From a checkpoint of a small transformer trained on Wikipedia: 9 layers, 6 heads of 32.
Each number is 50 + 12 x the weight over its row's rms, rounded and kept within 0 to 99. Layers, rows and columns count from 0. The size before them is the row's rms in percent of the matrix's.

# layer 5 MLP down (transposed), 768x192, rms 0.149, rows 385-439, columns 128-191
091:60 44 61 51 49 39 38 48 54 41 60 54 54 38 49 62 63 32 47 56 44 64 51 29 67 48 43 57 56 43 63 37 42 60 56 45 34 48 58 65 60 37 59 48 61 73 68 49 43 66 73 69 61 54 69 27 65 32 50 53 67 40 54 54
088:47 52 39 23 76 41 46 64 50 45 64 54 59 53 50 76 46 46 42 59 65 31 47 47 62 52 55 39 39 47 40 67 62 69 55 45 39 56 42 38 53 34 72 56 59 71 38 53 23 51 37 35 33 54 49 40 68 48 53 75 33 58 49 51
089:54 73 51 38 58 59 54 56 56 47 53 63 56 59 38 35 41 26 50 47 50 42 70 46 46 58 34 42 48 51 64 63 47 58 54 30 42 38 63 51 44 42 73 62 59 29 63 45 47 50 44 36 55 45 51 68 62 66 33 63 50 44 65 71
102:32 54 59 37 84 54 58 59 57 32 61 50 53 51 42 40 40 54 67 77 54 57 41 50 47 63 51 35 65 44 35 48 46 58 45 51 61 19 44 55 46 49 21 38 57 71 41 46 54 83 47 38 47 43 46 51 85 47 58 44 51 50 48 43
090:39 50 40 43 48 56 56 58 51 45 59 32 45 29 44 72 58 34 51 67 61 50 56 40 38 64 48 43 49 67 34 47 24 50 57 26 50 52 31 41 38 49 41 61 39 33 57 53 59 63 44 64 61 29 50 43 45 57 58 65 54 57 40 39
110:55 50 43 67 44 46 69 43 63 59 45 47 56 83 30 43 62 51 44 48 48 50 33 42 63 68 39 44 57 52 60 23 47 51 55 54 30 58 51 30 42 47 54 52 39 67 57 56 31 52 53 55 50 49 79 53 26 57 44 37 49 52 60 39
097:35 47 48 58 32 75 33 42 49 39 55 62 51 45 38 57 67 66 64 42 36 40 47 41 60 41 54 71 51 48 41 50 39 44 53 56 55 56 37 35 59 55 57 42 62 64 51 38 48 28 44 49 41 72 68 41 35 60 21 40 45 46 40 45
095:60 46 65 35 50 46 48 47 40 49 64 45 61 35 46 57 42 46 54 48 40 69 63 50 42 46 50 62 49 75 56 31 56 44 54 51 47 65 37 49 48 48 51 50 63 26 34 32 58 55 43 50 41 63 48 42 55 51 58 25 58 62 53 52
099:39 57 67 41 44 54 58 29 40 32 58 27 59 44 53 51 61 27 61 39 49 75 52 40 38 55 47 50 53 68 68 50 36 57 64 55 79 53 74 40 34 68 59 33 74 63 52 40 62 66 58 44 48 76 74 54 52 58 52 60 40 48 55 75
067:25 43 45 33 41 31 51 65 43 56 44 34 58 38 65 72 79 48 51 44 80 52 45 27 67 50 48 38 39 46 58 62 38 54 51 64 52 35 73 55 44 46 39 55 55 41 45 46 61 35 60 47 59 69 46 52 56 46 67 43 44 45 41 62
092:51 63 54 67 43 53 42 40 59 49 54 54 57 45 41 47 54 64 35 47 29 37 48 60 67 59 40 56 52 47 42 58 35 46 59 36 39 61 37 48 50 72 55 57 62 59 37 40 54 48 27 48 38 62 50 33 62 54 45 42 46 50 41 69
109:52 62 55 58 30 73 36 52 47 55 57 51 65 46 17 33 54 37 52 45 48 34 55 32 48 68 39 33 42 55 41 54 64 56 42 48 38 62 46 29 45 43 65 66 40 26 43 44 61 45 63 46 43 50 41 61 57 53 39 60 61 69 44 56
114:49 66 71 53 63 44 44 69 49 56 49 61 72 68 59 32 47 55 54 57 50 63 25 52 58 41 63 41 23 36 56 40 47 40 38 63 53 49 54 50 48 56 18 35 50 77 52 31 55 54 44 79 43 36 47 52 37 44 51 43 40 39 64 75
101:73 55 52 47 57 72 63 54 54 53 68 21 52 27 54 48 33 46 70 41 57 41 52 66 82 47 61 55 66 63 58 47 25 54 47 52 53 49 48 21 50 65 34 38 62 51 63 51 62 52 60 62 63 59 52 50 46 50 46 47 50 50 47 33
111:48 44 30 55 67 22 39 37 38 35 48 71 58 58 39 51 61 30 43 56 50 84 53 30 54 62 48 57 51 60 51 59 27 63 45 50 67 64 41 49 52 53 34 33 55 36 41 49 42 30 70 54 35 50 62 41 34 43 47 46 36 42 49 35
092:59 51 42 53 38 45 44 38 38 44 44 47 40 37 44 37 41 44 53 52 51 43 42 42 44 44 25 69 37 77 25 41 48 40 44 56 68 46 33 49 22 54 41 61 34 74 40 55 47 57 51 49 54 54 43 47 25 32 57 36 56 64 49 44
109:67 64 27 73 24 53 56 59 48 69 62 45 35 48 59 36 50 59 67 65 38 53 67 74 50 59 47 29 59 65 46 36 51 45 64 37 53 38 60 57 48 63 41 47 56 70 74 30 45 47 55 66 73 28 47 39 38 61 68 51 59 18 44 34
099:83 63 41 53 70 51 59 37 60 41 66 55 41 32 48 40 44 65 38 78 47 49 52 52 58 47 38 48 24 28 40 29 52 43 45 43 69 45 28 58 62 42 50 42 58 45 57 57 31 54 40 41 60 50 67 33 53 43 40 47 81 52 48 70
093:64 27 74 67 34 66 57 48 73 58 48 59 58 54 51 50 53 38 39 63 67 58 64 48 63 57 32 47 54 54 51 54 42 43 43 37 53 38 42 50 43 58 20 35 51 57 62 68 60 54 50 33 58 66 48 51 60 48 34 52 55 51 53 61
105:38 60 48 76 56 48 41 53 42 31 58 73 33 63 31 41 69 37 49 51 56 60 65 42 43 43 30 59 44 65 48 48 45 51 80 57 55 66 58 51 36 68 49 65 58 62 58 52 49 48 41 55 48 09 31 51 50 61 42 64 46 57 52 47
097:56 60 47 38 43 31 68 55 52 52 60 48 50 63 65 44 40 71 59 55 46 40 43 44 55 38 45 49 38 48 38 45 45 45 00 61 29 52 48 45 42 36 35 30 55 35 49 53 57 43 16 64 44 61 78 54 45 68 49 59 55 66 53 47
084:57 45 44 48 60 65 47 54 54 43 43 49 66 70 47 56 35 55 35 76 50 63 46 48 54 61 38 65 62 64 48 59 51 49 64 46 52 45 49 51 51 54 05 59 64 55 44 55 43 42 62 44 48 48 56 45 31 39 51 43 38 54 60 44
065:52 65 61 32 71 56 48 32 38 43 41 70 56 83 44 43 60 46 48 38 64 56 46 67 62 42 39 42 47 52 57 45 62 70 58 70 50 75 61 15 65 51 57 60 40 53 34 48 54 42 39 62 48 49 55 72 64 59 73 61 45 52 59 35
096:50 52 52 38 38 35 17 68 41 37 53 39 36 41 56 27 34 41 48 62 39 41 38 66 56 55 54 64 55 57 31 45 53 74 45 34 51 51 46 30 52 46 67 76 50 49 45 47 69 40 36 60 38 63 45 40 45 54 53 60 54 49 50 35
110:47 38 60 80 34 38 52 55 61 47 61 37 59 58 54 63 48 34 44 53 68 35 35 47 50 54 54 43 54 52 63 60 67 43 60 36 57 74 43 40 18 49 65 50 33 33 43 31 33 69 32 37 42 36 43 58 44 50 56 48 61 56 63 49
093:54 61 35 81 76 42 55 53 45 65 57 66 68 42 74 51 27 57 67 57 73 54 53 46 56 43 49 34 33 63 43 39 59 40 44 68 37 45 53 30 42 26 49 48 21 54 57 63 48 54 43 43 50 40 56 64 62 42 51 54 35 57 32 50
105:52 39 62 70 45 31 41 16 63 62 45 49 63 56 45 48 32 41 34 59 29 29 38 73 53 36 70 52 62 43 41 72 51 42 62 46 49 66 49 42 46 59 31 38 48 43 49 54 44 44 55 38 51 64 67 60 49 54 58 26 39 68 50 42
099:39 60 51 27 34 43 63 44 61 59 46 55 57 33 55 56 68 56 53 49 44 38 49 71 52 26 30 53 40 55 28 62 65 74 38 52 48 55 61 69 62 65 74 19 47 45 42 35 55 53 56 56 43 29 64 55 55 71 43 40 55 45 51 51
060:50 34 37 30 44 47 50 44 51 45 64 41 67 48 48 42 59 45 56 24 69 60 54 61 66 40 35 50 76 58 39 56 57 50 42 38 52 57 50 56 43 63 66 81 53 58 60 35 47 56 45 52 64 47 39 59 53 48 49 63 39 53 30 20
087:39 54 55 45 36 57 41 55 66 62 37 33 54 48 46 50 44 52 45 68 43 50 55 49 69 51 34 67 54 55 18 30 35 43 33 56 64 53 41 43 47 48 39 67 56 54 46 50 48 24 43 43 65 51 49 69 56 56 61 81 41 38 34 56
077:68 81 38 56 65 61 40 45 37 41 44 42 62 54 52 22 48 45 59 58 51 52 29 58 83 61 48 63 57 51 50 59 43 37 51 41 59 50 39 44 48 72 55 80 55 37 51 58 46 42 50 58 76 36 62 40 61 45 36 65 35 62 38 59
116:44 41 50 29 40 45 51 48 30 73 52 52 65 48 55 53 32 53 38 53 46 58 66 31 54 42 52 46 65 49 23 85 52 41 34 50 29 35 72 35 48 55 51 35 74 53 46 69 57 36 30 39 52 86 42 53 55 31 54 62 43 48 44 44
109:53 45 45 39 62 51 49 55 49 36 64 54 38 28 54 70 66 53 77 65 63 44 45 71 50 46 55 37 61 18 38 41 60 53 56 59 43 56 41 48 37 49 56 47 58 35 32 42 50 60 63 34 56 56 55 63 71 49 56 60 47 44 31 58
103:34 29 47 66 37 41 61 37 52 61 85 55 56 50 44 52 44 31 58 56 40 68 69 43 75 61 36 44 58 26 41 49 44 57 48 60 51 69 39 32 70 40 63 45 34 74 52 77 39 48 69 51 61 47 51 64 51 54 70 50 46 73 52 58
121:38 40 54 49 45 62 41 39 23 47 54 63 64 62 42 54 49 48 56 23 24 63 76 61 50 62 48 45 48 63 55 51 51 60 57 50 31 46 50 63 42 67 13 26 39 55 49 49 41 53 49 36 47 39 40 38 57 45 50 57 47 41 58 79
107:35 45 73 76 71 47 44 44 47 34 33 30 75 58 61 46 45 72 38 45 57 49 56 34 52 62 35 31 53 73 50 45 37 45 54 45 71 57 59 72 33 37 49 27 47 37 48 47 37 42 75 58 79 48 69 48 55 41 60 49 53 61 73 67
116:31 35 37 62 45 49 63 52 47 62 55 36 57 51 38 51 39 73 37 62 69 66 55 54 45 42 42 28 44 53 64 55 50 61 66 40 55 40 42 60 48 24 48 68 63 55 51 49 38 64 71 47 40 47 48 27 39 51 57 62 54 38 52 73
101:55 45 38 32 41 68 57 73 79 42 63 60 57 55 65 39 28 34 68 23 54 55 44 65 46 56 44 32 23 47 78 57 59 47 43 52 53 40 34 45 43 71 32 68 28 41 70 54 81 53 60 62 44 29 52 45 37 38 35 68 49 38 40 65
112:23 66 36 71 39 55 54 55 50 51 55 43 58 45 62 53 42 70 27 28 28 42 49 51 44 34 45 35 68 50 50 40 59 57 30 47 43 46 50 38 48 44 46 57 30 47 52 46 59 43 38 32 56 58 62 54 52 61 41 50 68 58 43 37
108:32 44 46 41 35 46 43 60 63 43 49 50 40 38 48 33 36 52 54 33 54 53 53 34 58 65 31 60 67 74 46 50 46 56 58 53 53 49 48 71 36 47 51 47 47 47 39 47 52 72 63 41 43 57 51 53 60 62 56 75 50 46 31 62
100:44 52 54 45 39 59 44 68 45 60 28 74 53 30 41 48 42 68 59 45 56 72 51 35 47 34 62 39 53 35 70 68 37 41 59 56 56 65 47 42 42 51 62 63 50 43 48 39 53 31 45 62 55 48 65 64 40 66 77 62 53 37 40 49
105:54 52 46 32 55 53 43 57 54 38 55 54 39 54 33 55 36 61 56 48 80 59 56 61 56 24 62 49 61 24 61 46 57 45 37 40 69 60 54 52 39 35 54 46 35 36 45 38 52 84 85 54 68 48 52 48 53 57 60 76 53 50 52 50
113:57 61 47 71 56 55 60 51 36 73 69 71 74 53 49 51 63 65 56 67 40 63 71 56 56 50 56 60 63 66 50 47 57 62 45 45 52 37 43 48 53 68 51 49 48 54 61 54 60 41 20 57 60 50 44 50 86 53 48 42 43 60 65 68
111:45 30 66 33 49 40 48 42 46 67 51 60 71 38 51 52 28 34 52 41 54 31 36 36 31 63 26 57 54 53 56 58 37 56 54 54 43 44 48 32 56 45 79 54 57 57 38 50 42 67 52 64 60 44 53 55 26 66 36 47 43 27 59 45
103:39 46 41 37 78 48 51 41 55 68 42 59 50 58 56 59 34 50 53 49 59 49 49 34 49 53 26 39 33 57 42 70 46 32 48 64 63 55 42 34 42 46 41 40 55 52 59 72 53 43 34 40 34 35 50 49 40 36 61 76 51 59 60 81
085:67 55 31 55 57 32 42 25 43 54 49 60 55 22 41 36 52 33 38 69 52 62 40 36 67 53 46 26 57 62 48 68 64 33 26 41 63 39 43 78 64 42 52 45 66 50 44 46 60 58 55 81 32 56 55 44 43 60 51 50 33 49 44 46
101:65 64 52 51 61 53 42 33 36 52 52 61 61 39 28 40 28 35 59 40 70 58 60 48 46 55 40 40 45 46 66 58 39 74 52 31 31 54 50 33 53 52 74 48 58 29 47 49 38 66 44 56 55 50 48 58 44 65 24 27 86 30 42 33
096:36 56 52 40 73 70 46 46 56 40 52 58 41 72 40 59 66 70 54 52 57 52 40 68 42 64 52 31 52 58 41 48 61 62 53 39 44 57 36 48 50 56 65 44 36 46 36 54 50 40 26 32 44 29 54 68 49 68 60 44 49 51 51 44
108:56 58 53 33 61 64 48 70 66 45 53 54 46 50 66 49 30 58 43 41 40 44 50 31 45 54 67 72 56 38 75 60 32 22 47 49 56 38 37 47 33 73 54 45 48 49 59 43 37 25 59 57 56 60 54 59 44 55 42 37 42 49 39 54
096:34 26 40 48 64 44 39 63 43 48 47 42 46 65 52 46 51 58 32 44 39 56 47 51 56 51 35 38 71 44 50 57 46 50 28 43 44 37 57 39 58 38 31 46 62 67 14 77 36 77 42 51 63 40 48 62 32 48 83 40 42 53 61 37
102:39 58 32 50 36 59 75 58 46 58 62 56 59 50 51 39 24 42 35 58 62 53 41 53 46 51 71 57 59 46 49 42 53 61 74 69 60 33 63 41 66 60 60 62 43 57 40 48 79 41 74 60 51 61 27 45 44 25 26 43 42 42 57 60
085:59 46 57 39 52 50 49 56 54 36 53 47 60 63 53 61 31 35 47 43 33 44 52 43 39 47 57 37 52 64 55 65 52 50 63 44 49 39 58 43 74 45 15 30 58 61 63 61 57 54 56 64 39 70 56 52 52 52 23 57 35 45 52 49
093:54 54 48 79 60 48 53 58 38 48 60 35 59 59 44 24 52 56 39 44 44 62 55 27 49 59 45 55 48 77 31 43 54 46 79 55 71 42 63 43 56 53 68 68 40 52 25 67 66 51 50 42 42 36 48 63 55 49 51 41 55 72 46 58
089:47 63 30 41 87 56 59 48 63 46 47 34 80 57 62 52 61 37 49 62 43 51 51 59 60 38 48 59 56 66 50 70 45 56 57 27 36 41 55 54 66 53 58 59 43 51 43 28 45 54 69 51 44 78 56 52 56 51 32 50 48 54 33 52
103:51 49 69 68 48 61 69 65 37 37 50 58 56 13 46 64 16 63 36 46 45 42 59 48 82 58 39 37 43 61 60 54 67 37 41 58 29 52 30 53 38 29 58 56 51 52 55 57 43 61 30 47 38 42 63 62 34 54 47 67 39 45 51 54
# layer 5 MLP up, 768x192, rms 0.153, rows 386-439, columns 128-191
092:53 57 63 60 44 63 54 43 59 35 47 34 29 55 40 55 15 52 30 59 49 40 64 43 66 61 48 33 34 43 62 45 50 63 36 60 40 60 47 56 44 28 59 57 65 48 51 49 42 56 55 64 30 47 51 50 67 64 45 76 52 55 47 41
092:81 43 43 48 54 39 63 32 44 53 41 50 49 47 44 53 52 66 58 50 55 69 41 48 26 64 30 67 30 59 48 63 71 57 40 33 47 57 29 33 37 67 43 56 49 43 49 35 41 60 53 57 54 40 53 57 44 45 51 39 63 30 41 55
112:59 57 16 51 55 63 55 44 44 26 66 42 63 59 60 45 70 62 56 29 39 37 63 46 43 59 47 60 48 44 54 41 41 40 39 71 48 34 52 56 50 72 47 59 58 52 69 24 49 39 40 66 30 34 39 39 46 41 44 60 61 39 28 52
099:65 44 54 49 34 42 54 57 61 40 42 53 58 58 28 64 45 62 52 50 39 34 64 63 71 44 51 55 25 41 49 51 56 62 70 55 53 41 66 68 61 42 41 49 25 56 53 71 41 65 45 29 30 45 56 32 61 57 39 46 60 68 39 52
105:57 46 50 72 47 27 41 39 60 57 60 38 36 45 67 42 47 47 50 42 41 54 32 43 53 57 25 62 21 52 58 53 45 35 50 56 53 43 55 41 51 34 59 37 51 38 68 68 56 62 35 49 66 31 55 45 52 73 38 49 51 46 75 39
096:58 47 34 65 61 18 60 49 45 44 22 73 51 51 67 66 67 57 45 49 48 51 58 61 59 36 68 37 50 48 49 52 42 69 54 49 62 58 29 62 67 49 52 38 55 34 33 55 34 71 59 56 50 24 34 63 48 52 73 63 34 49 35 48
100:50 42 40 58 48 51 31 80 44 52 48 51 59 66 72 51 33 44 51 55 49 71 65 51 58 55 57 49 46 71 42 45 53 31 42 54 32 46 39 56 52 39 45 46 76 69 56 47 38 38 73 55 39 29 32 46 41 51 54 41 53 49 55 41
094:58 41 51 64 39 53 63 53 65 45 50 53 51 45 55 42 64 42 63 58 62 43 50 37 61 69 67 38 56 50 77 46 46 36 47 68 60 51 28 54 56 46 48 47 19 56 46 49 47 32 33 56 54 63 45 38 50 50 34 50 49 26 51 54
085:28 44 55 72 37 36 58 73 61 53 32 63 73 43 42 17 32 44 64 54 55 76 49 62 53 60 46 46 61 40 53 49 43 69 43 63 51 50 48 63 55 39 50 48 60 36 41 77 48 55 49 53 60 45 34 45 61 74 44 10 48 38 62 48
091:51 37 18 40 38 60 46 47 32 55 83 34 54 57 62 56 50 59 53 64 40 50 51 42 41 50 58 61 59 89 33 57 59 57 50 55 50 54 45 46 62 33 38 74 41 23 58 89 61 45 68 59 56 48 58 59 30 29 57 35 47 36 50 77
101:50 68 47 56 54 75 51 39 59 53 58 38 48 69 41 52 42 47 67 34 40 50 42 66 69 93 42 58 39 55 56 45 42 50 48 56 35 73 46 61 45 55 47 51 54 39 26 40 48 37 49 33 50 28 28 36 48 69 65 64 50 62 34 47
112:35 38 45 57 72 37 35 50 41 24 62 30 44 47 61 35 23 45 65 68 53 66 53 53 51 52 54 63 64 47 58 72 67 35 55 57 41 29 36 43 53 46 52 35 62 35 59 61 65 59 68 58 40 40 60 30 38 35 44 67 36 60 51 52
096:43 44 47 49 61 36 56 66 47 47 58 53 55 44 56 46 35 48 62 25 55 66 46 45 42 43 48 32 67 14 51 70 46 37 22 53 58 66 60 35 47 35 69 34 30 40 33 70 76 50 36 54 53 62 34 42 41 65 55 54 29 30 61 53
103:44 46 41 41 30 46 46 56 43 55 68 42 65 48 45 21 51 50 60 45 44 19 48 59 57 37 40 45 46 60 52 43 47 47 57 57 48 45 68 41 57 39 33 52 52 36 69 56 47 29 43 41 50 32 40 59 47 83 30 55 52 46 38 58
107:52 56 60 44 29 42 49 32 61 34 32 43 55 50 28 54 45 64 34 46 49 47 74 64 55 70 53 74 45 49 40 67 52 48 52 62 31 62 52 53 72 38 50 32 38 74 43 56 50 63 52 48 54 38 48 69 48 34 63 36 53 41 55 41
111:52 42 55 55 68 54 44 45 58 34 35 20 48 53 52 63 30 63 66 43 50 69 70 69 58 44 49 51 46 56 38 49 55 49 56 23 37 53 79 65 42 34 54 54 47 52 65 57 50 32 48 26 58 81 54 57 40 14 40 31 63 66 56 60
108:54 60 41 54 44 47 69 62 31 27 47 41 62 45 53 34 56 43 59 35 41 41 48 47 59 34 58 54 48 56 32 43 50 35 44 61 65 38 56 51 59 75 56 62 31 56 23 55 59 33 62 57 54 48 42 71 44 29 39 46 55 63 51 54
093:47 55 52 58 39 48 40 67 69 29 67 65 46 38 47 64 62 54 34 26 38 34 57 61 44 50 60 48 75 17 44 56 42 42 61 45 33 59 43 34 70 59 34 73 53 45 65 65 39 44 44 60 54 58 64 52 42 48 25 43 77 47 65 49
095:41 42 49 64 46 40 54 34 33 58 42 52 56 62 27 41 48 30 34 34 49 67 49 68 61 45 33 52 35 51 51 73 61 50 41 47 42 49 59 58 58 56 58 54 33 37 50 41 70 55 40 41 53 53 58 39 43 56 47 48 72 64 62 35
090:48 44 48 34 35 54 37 41 56 63 29 39 61 34 48 53 34 35 43 57 47 34 45 64 65 52 46 61 54 38 48 52 53 53 57 36 45 59 51 55 64 64 56 73 35 57 61 60 45 67 42 50 34 57 53 51 63 60 68 55 53 41 41 42
094:55 34 44 60 42 62 59 37 59 50 60 29 44 48 37 44 26 36 54 41 54 52 38 63 57 41 80 47 59 45 48 48 60 38 40 65 53 51 63 37 39 62 55 59 54 34 48 31 27 53 54 63 36 46 66 73 60 49 46 54 89 55 61 49
094:23 38 60 41 41 73 64 52 79 52 57 51 47 36 43 64 57 59 66 40 61 53 60 81 59 56 59 49 58 44 40 82 26 35 70 64 43 56 43 50 34 51 48 33 71 54 76 39 49 63 46 39 29 51 43 41 28 43 42 44 41 56 61 59
097:42 40 68 32 57 35 60 47 47 54 76 39 62 35 58 47 65 34 62 39 51 70 52 46 24 54 33 58 61 66 50 61 58 20 33 56 71 49 52 54 62 47 60 57 35 46 46 36 48 72 53 52 36 41 52 51 57 55 27 50 54 49 42 75
104:36 72 46 40 60 63 31 37 54 70 62 62 39 64 33 58 23 46 65 46 57 53 48 60 52 59 39 54 56 41 59 48 25 48 58 57 46 47 46 57 49 53 45 65 53 58 50 38 31 45 66 37 64 55 72 45 42 53 21 48 67 33 40 53
091:41 55 77 48 43 40 40 27 35 36 52 46 41 48 53 40 41 58 41 45 47 28 43 51 59 46 83 48 38 48 48 55 29 69 36 60 67 62 26 23 69 45 54 55 48 56 47 54 36 41 77 60 46 41 57 54 54 58 58 36 66 44 55 58
103:46 43 38 51 44 48 39 37 51 72 54 38 48 51 51 45 36 52 68 72 51 60 39 43 35 43 48 57 65 59 65 53 48 58 60 55 77 39 58 76 40 39 48 46 34 31 57 31 52 51 57 48 54 37 52 64 41 47 52 50 60 52 69 56
102:56 33 46 51 45 66 41 47 73 62 44 48 31 60 73 48 52 41 55 63 31 41 55 59 34 48 54 66 39 30 53 37 28 52 54 34 73 57 45 36 57 45 39 44 42 79 63 49 38 66 57 52 45 45 60 64 41 65 62 57 44 40 36 49
097:43 49 56 46 46 52 49 32 72 66 34 46 53 63 34 32 52 58 54 24 54 46 63 42 54 62 51 46 37 60 55 68 57 35 55 35 63 65 54 50 73 50 49 37 46 42 42 66 53 56 52 47 53 43 51 58 28 68 38 49 55 72 51 46
090:41 58 58 42 57 45 60 60 50 47 46 59 35 37 74 59 48 48 64 39 40 31 84 48 39 40 58 40 57 45 53 44 42 86 46 65 35 58 63 64 49 46 35 50 54 60 67 82 41 64 44 44 57 42 51 58 52 34 65 50 47 45 52 65
083:49 37 59 47 29 73 62 50 59 48 34 67 35 44 43 57 55 43 61 60 50 51 55 40 52 53 61 61 40 60 36 42 44 55 43 74 55 38 55 46 44 48 47 47 40 51 40 54 51 29 52 43 39 62 65 75 65 43 49 35 33 67 59 48
113:60 52 52 54 42 41 44 48 45 53 46 49 59 56 62 44 64 40 56 51 19 56 53 50 51 48 42 42 55 45 49 41 50 57 36 30 46 44 57 62 60 56 69 25 59 44 55 68 33 42 35 47 24 39 39 40 49 70 35 46 48 22 44 29
101:73 28 40 26 55 61 37 60 63 34 50 47 64 45 48 48 45 64 37 39 37 41 41 44 47 54 59 58 27 52 63 35 43 59 54 56 37 46 22 44 51 34 37 50 59 48 43 48 52 39 58 54 31 71 59 33 56 36 47 39 48 74 45 45
100:57 54 45 44 33 62 60 47 58 50 59 65 70 74 58 52 60 71 65 47 61 53 53 52 60 69 36 49 61 57 42 46 50 44 28 75 32 57 52 40 26 60 76 66 43 60 54 28 39 55 38 68 59 39 60 54 52 54 56 58 60 28 27 57
114:55 39 42 46 25 51 47 46 39 40 45 80 67 52 42 54 42 36 37 49 56 32 59 56 45 59 48 46 49 44 40 50 58 51 42 39 58 40 60 41 58 52 73 68 46 56 48 47 48 45 61 72 39 63 50 66 43 39 43 52 42 49 57 42
107:49 48 49 33 51 49 32 66 50 31 38 47 61 48 48 44 52 28 61 44 52 35 65 38 22 52 50 49 45 44 57 52 22 56 67 54 68 46 54 69 41 47 75 61 55 66 38 42 46 42 47 45 49 73 64 51 54 60 46 64 43 35 53 48
103:52 71 23 39 62 55 18 41 46 41 20 50 49 58 76 60 36 60 51 52 72 56 52 42 52 52 58 38 40 62 58 78 52 54 51 58 60 40 53 66 58 48 54 26 30 53 40 58 44 54 58 64 79 50 52 49 35 47 37 72 60 54 42 45
094:44 37 52 48 39 55 55 22 44 52 56 38 34 69 54 44 61 49 40 28 45 44 72 35 63 58 71 64 71 50 49 57 43 55 41 45 42 58 54 47 61 34 53 44 53 44 78 55 52 39 58 56 63 64 56 38 51 46 56 58 52 69 36 42
109:57 56 46 55 48 42 53 63 39 63 39 48 53 43 53 57 59 44 66 31 53 64 65 60 62 38 42 44 62 56 53 45 58 49 36 37 48 51 35 38 70 19 76 52 58 36 54 74 55 52 43 52 34 38 53 58 65 39 56 45 52 53 26 23
102:60 64 63 58 65 66 54 23 41 62 71 47 44 78 49 34 53 50 57 56 57 67 40 38 47 57 36 31 54 28 44 52 42 42 69 49 54 58 38 52 35 25 51 44 58 39 66 62 53 35 39 60 54 56 55 55 39 60 45 33 40 46 44 36
096:69 31 63 40 47 65 60 32 57 50 62 56 75 55 50 67 67 51 39 35 50 49 66 44 53 53 46 61 57 58 45 58 45 30 48 47 43 40 33 55 67 50 38 42 46 60 48 48 43 30 62 53 39 75 36 51 45 49 31 55 58 72 24 43
112:43 42 58 26 32 49 58 42 55 44 52 33 31 51 44 57 28 61 49 61 60 71 37 65 35 53 41 40 49 69 36 70 53 52 66 55 56 55 55 61 47 55 72 42 49 18 58 31 58 56 50 65 61 39 34 54 42 54 58 62 49 58 61 33
106:56 64 70 50 67 43 40 46 42 35 42 45 83 50 69 60 48 40 56 27 31 43 53 35 43 50 64 58 44 53 24 59 61 61 47 34 57 59 48 47 36 52 56 37 41 50 57 53 59 51 75 32 49 57 49 60 30 43 62 50 56 70 38 55
111:88 29 15 52 49 46 51 59 39 57 67 43 47 50 51 54 45 53 44 43 72 58 46 48 36 37 69 71 45 60 46 66 62 36 37 48 50 45 48 50 51 62 72 64 75 57 68 58 45 56 66 69 58 47 47 31 68 32 51 46 50 56 30 41
115:53 10 56 41 26 45 54 46 61 76 57 52 29 54 60 26 73 62 45 52 44 40 52 53 68 55 34 60 49 48 54 45 40 57 53 45 39 48 69 69 60 31 56 54 46 29 64 47 45 53 57 46 31 45 46 54 53 72 56 41 72 56 44 29
086:57 51 59 53 48 35 50 63 55 47 52 46 63 46 45 48 70 45 59 33 29 46 50 75 41 52 59 43 68 47 65 34 57 52 33 48 52 53 30 47 61 59 46 47 48 43 59 44 64 58 68 50 37 44 79 32 35 55 48 75 68 32 47 49
107:38 54 44 50 64 56 51 60 51 40 61 23 74 50 34 50 67 37 43 37 44 67 53 64 58 55 65 42 59 48 42 45 48 37 65 57 57 56 44 27 51 45 52 33 52 56 56 50 44 54 54 33 61 61 66 52 41 40 63 58 61 40 20 66
107:58 48 39 51 44 61 47 61 19 56 51 26 49 47 39 25 53 56 30 41 49 55 42 69 53 63 43 38 50 42 56 48 47 53 68 49 49 38 52 50 53 55 41 68 37 41 52 53 37 69 55 41 55 44 31 50 35 37 53 55 44 67 50 51
101:57 39 47 43 32 33 55 63 39 55 24 64 84 46 74 41 48 64 41 38 38 43 42 58 59 74 62 40 49 64 27 98 62 47 44 37 37 47 43 51 63 38 59 58 21 49 50 35 52 61 64 45 37 26 55 55 49 53 33 42 67 38 71 60
111:59 42 41 53 53 43 61 54 66 63 30 27 33 51 47 47 60 54 20 61 50 46 67 33 41 40 48 58 29 48 49 64 48 35 52 46 64 69 51 48 46 38 32 58 33 56 52 53 65 57 57 56 60 71 47 54 26 20 45 27 57 58 33 67
099:61 68 31 49 67 48 52 61 53 49 43 50 59 55 70 48 59 48 57 45 43 65 43 33 75 57 50 73 26 47 38 49 46 60 29 46 48 59 26 42 39 51 26 49 63 46 46 58 22 47 47 48 27 59 45 44 40 45 68 35 72 60 31 60
082:42 52 56 68 55 66 59 49 59 74 38 58 51 48 39 48 48 34 38 50 31 61 45 53 57 60 51 51 32 57 50 42 29 33 38 49 44 45 61 42 46 66 65 56 42 65 42 48 53 57 44 36 64 47 33 32 56 53 50 50 56 41 48 48
089:63 53 56 27 50 35 38 50 62 65 27 42 59 40 65 60 27 49 52 45 44 66 71 33 54 65 52 61 42 48 32 53 35 39 36 43 60 30 49 66 49 37 54 52 25 69 52 63 56 60 51 60 54 61 66 56 34 47 38 56 44 57 52 53
094:43 54 57 57 17 30 66 49 50 45 37 66 47 58 67 43 35 34 51 40 58 75 73 36 51 40 65 49 21 50 67 54 39 49 55 54 27 59 54 32 52 46 57 51 54 65 56 64 41 52 65 58 50 68 41 46 68 52 34 39 47 67 68 39
101:54 47 60 79 60 62 43 51 51 59 68 35 52 33 40 59 63 68 55 35 50 47 48 57 45 28 56 40 62 45 39 38 39 45 64 30 39 51 42 58 50 63 50 43 38 71 40 66 52 43 43 32 35 42 38 56 55 65 71 42 49 65 42 35